{
  "norm_place": "peri",
  "init_std_qkv": 0.0359,
  "doc_mask": true,
  "dataset": "wikipedia_en"
}
Each number is 128 + 24 x the weight over the matrix's rms, rounded and kept within 0 to 255. Layers, rows and columns count from 0.

# layer 2 MLP down (transposed), 832x320, rms 0.0426, rows 247-252, columns 0-79
[[114 111 172 129 127 113  99 156 139  93 131 125 114 187 116 123 136 180 138 130 111 126 145 144 149 125 115 187  93 135 135  71 179 124 132 127 153 127 147 127 148 147 125 148 109 123 101 166 106 113 121 114 135 141 111 145 129 159 124 119 138 126 163 116 136 169 136 144 122 139 109 150 129 110 154 186 124 128 137 163]
 [132 120 129 130 162 130 104 103 104 105 123 133 103 126 155 186  74 103 195 173  97 143 110 187 139 132 141 124  92 132 133 122  99 107  90 143 141 133 105 145 156 184 156 187 118 109  85  85 150 155 119 128 123 143 104 174 123 107 132 124 133 134 152 163 153 155 168 179  81 116 123 110  76  71 137 124 107 100 137  94]
 [169 102 123 143 169 126 126 124 136 150 139 139 120 194 145 134 123 163 107  99 114 129 148 115 113 112 191  91 119 108 111  93 128 116 124 118 128 117 153 150 110 126 135 118 133 123 119 125 122 137 130 153 127  89 106  97 123 126 149 113 140 131 130 117 163 116  85 139 110 152 133 147 101 137 149 106 149  82 143 138]
 [108 115 133 127 100 109 114 126 154 139 152 150 177 157 146 122 142 136 151 107 150 130 126 178 146 163 137 135  97 127 150 102 112 135 159 125 148 124 120 177 142 126 112 132 149 117 104 133 123 150 158 140 151 163 116 156 116 169 164  98 150 127 122 162 133 130 181 129 134 140 156 141 151 139 147 122  90  95 121 124]
 [169 176 113 154 125 164 132 126 140 163 192 138 155  96 118 121 106 101 139 117 117 125  96 140 118 128 120 111 150 178 109 148  89 107 152  91 119 114 184  86 125  87 164 104 157 118 151 121 133 134 111 118 117 141 136 129 125 155 161  75 128 105 149 143  79 114 145 146 127 129 140 131 149 107 154 124 107 131 157 104]
 [132 114 130 139 139  88 110 122 113 163 101 122 194 174 137 126 105 116 143  96 146 116 118 160 169 138 151 121 109 111 126 125 151 133 120 125 118 139 104 135 104 116 154 126 141 114 140 152 107 156 133 145 157 131 119 174 172  77 167 132  94 125 117 122 116 133 152  93 104 124 138 128 140 126 113 136 111 140 114 129]]
# layer 2 MLP gate, 832x320, rms 0.0461, rows 248-253, columns 0-79
[[166  95 121 109 151  60 117 110 154 176 117 109 143 104 116 134  87 109 142 145 150 116 105 125 116 126 124 103 111 136 128 116  66 168 100 121 149 117 115 130 131 131 120 135 126  74 133 123 127 105 148 104 165 100 145 100 124 135 151 150  92  95 155 131 140  94 119  97 154 157 157 134 106 146 128  97 155 131 160 133]
 [112 137 110 154 138 149 139 152 201 143 116 125 114 118 139  57 189 117 170 108 136 120 138 114 109 130  82 120 121 121 144 185 146  91 118 146 137 134 171 116  90 107 113  90 109 138 128  88 124 142 154  98 109 149 125 130 149 122 111 106 126 111 141  73 118 110 115 151 151 120 156  84 133 117 150 134 134 139 123  91]
 [136 121 112 127  86 110 135 150 142 130 103 190 161 129 153 126 160 103 127  96 125 106 114 121 148 136 113 112 110 123  93 134 122 128 136 127 104 101 114  88  95 110 155 100 109 116 150  95 135 115 111 104 125 108 129  81 106 114 130 157 129 153 174 102 151 111 147 118 112  96 176 118 136 110 145  76 177 155 152  98]
 [124 117 147 115 164  95 111 149 125 120 124 145 124 115 126 137 170 141 155 126 160 140 176 135 129 144 146 152  81 128 150 162 130  96 119 135 142  92 106  94  87 188 142 151 126 174  97 154 115 131 110 133 155 135 116 132 169 164 132 113 110 145 151 106 140 115 107 158 163 151 153 152 116 123 155 109 115 130 100 125]
 [167 159 154 170 112 105  88 128 167 121 113 151 125 149  94  99 117 106 134 152 125 120 144  93 133 134 132 110 108 141 104 151 135 111 126 127 100 115  64  93 143 139 160 128 149 154 129 134 129 122 160  88 122 104 146 123 134 120  86  91  93 124 123  79 135  77 135 132 143 120 141 140 163 117 133 127 157 122 114  97]
 [129 157 150 106 121 113 138 135  84 151 163 170 119 131 111 128  95  96 200 114 164 118 144 132  98 133 148 148 132 154 143 141 126 144 136 145 158 114 138 126 133 104 121 113 105 134 118 159 142 130 129 145 129 120  62 118 177 169 135 161 152 131 157 112 136 134 149 149 120  83 135 167 144 138 129 112 111 147 114  96]]
# layer 2 MLP up, 832x320, rms 0.0453, rows 248-252, columns 0-79
[[150 113 136  98 137 148 147 143 129 168 129 135 146 139 142 122 106 157 145 104 124 152 128 132 132 192 111 128 121 120 169 120 135 128 107  92 153 139 143 148  95 174 179 188 122 136 101 126 168 127 109 159 135 100 131  81 125 113 109 124 139  81 128 155 144 147  98 103 140 106  86 128 149 101 165 131  99 123 138 123]
 [176 143 132 120 111 113 133 162 127 122 142 138 172  97 111 151 104 165  92 144 138 138 136 130 100 154 122 129 124  80  84 159  95 122 136 152 138 124 126 136 154 101 121 194 134 121  75 184 126 103  93 109 145 107 135 129 132 138 125 107 133  87 120 164 164 130 133 128 142 152 139 137 130 109 119 135 181 105 121 138]
 [130 116 113 117  93  91 122 156 156 118  96 122 172 129 173 113 120 151 142 123 146 119 127 125 131 137 155 106 135  95 137 115 143 109 170 104 133 110 119  65 114 150 117 104 157 118  98 103 133 133 116  93 119 136  80 114 132 114 152 114 155 110 122 136 119 130 147 171 142 150 150 136 158 200 138 116 132 136 123 134]
 [179 146 144 128 122 110 134 140 157 136 128 119 129 131 156 170 131 124 114 112 125 165 143 180 162 113 109 126 110 116 171 156 135 133 138 103 137 146 146  92 122 112 115 172  76 101 146 136 119 143 101 168 113 104 123 128 139  89  89 156 147 112 124 126 148 110 150 106 126 117 159 126 162 131 146 129 162  75 103 139]
 [164 134  83 156 156 110 109 141 132 148 122 124 135 130 110 110 120  69 111 143 124 105 143 125 124 112 139 140  93 119 125 138  73  99 141 199 144 108 115 107 135 126 131 183  87 113 104  96  79 128 174 119 104 151 120 114 169 107  87 120 111 124 141 178 127  90 139 137 121 120 124 146  91 140 125 145 142 117 104 126]]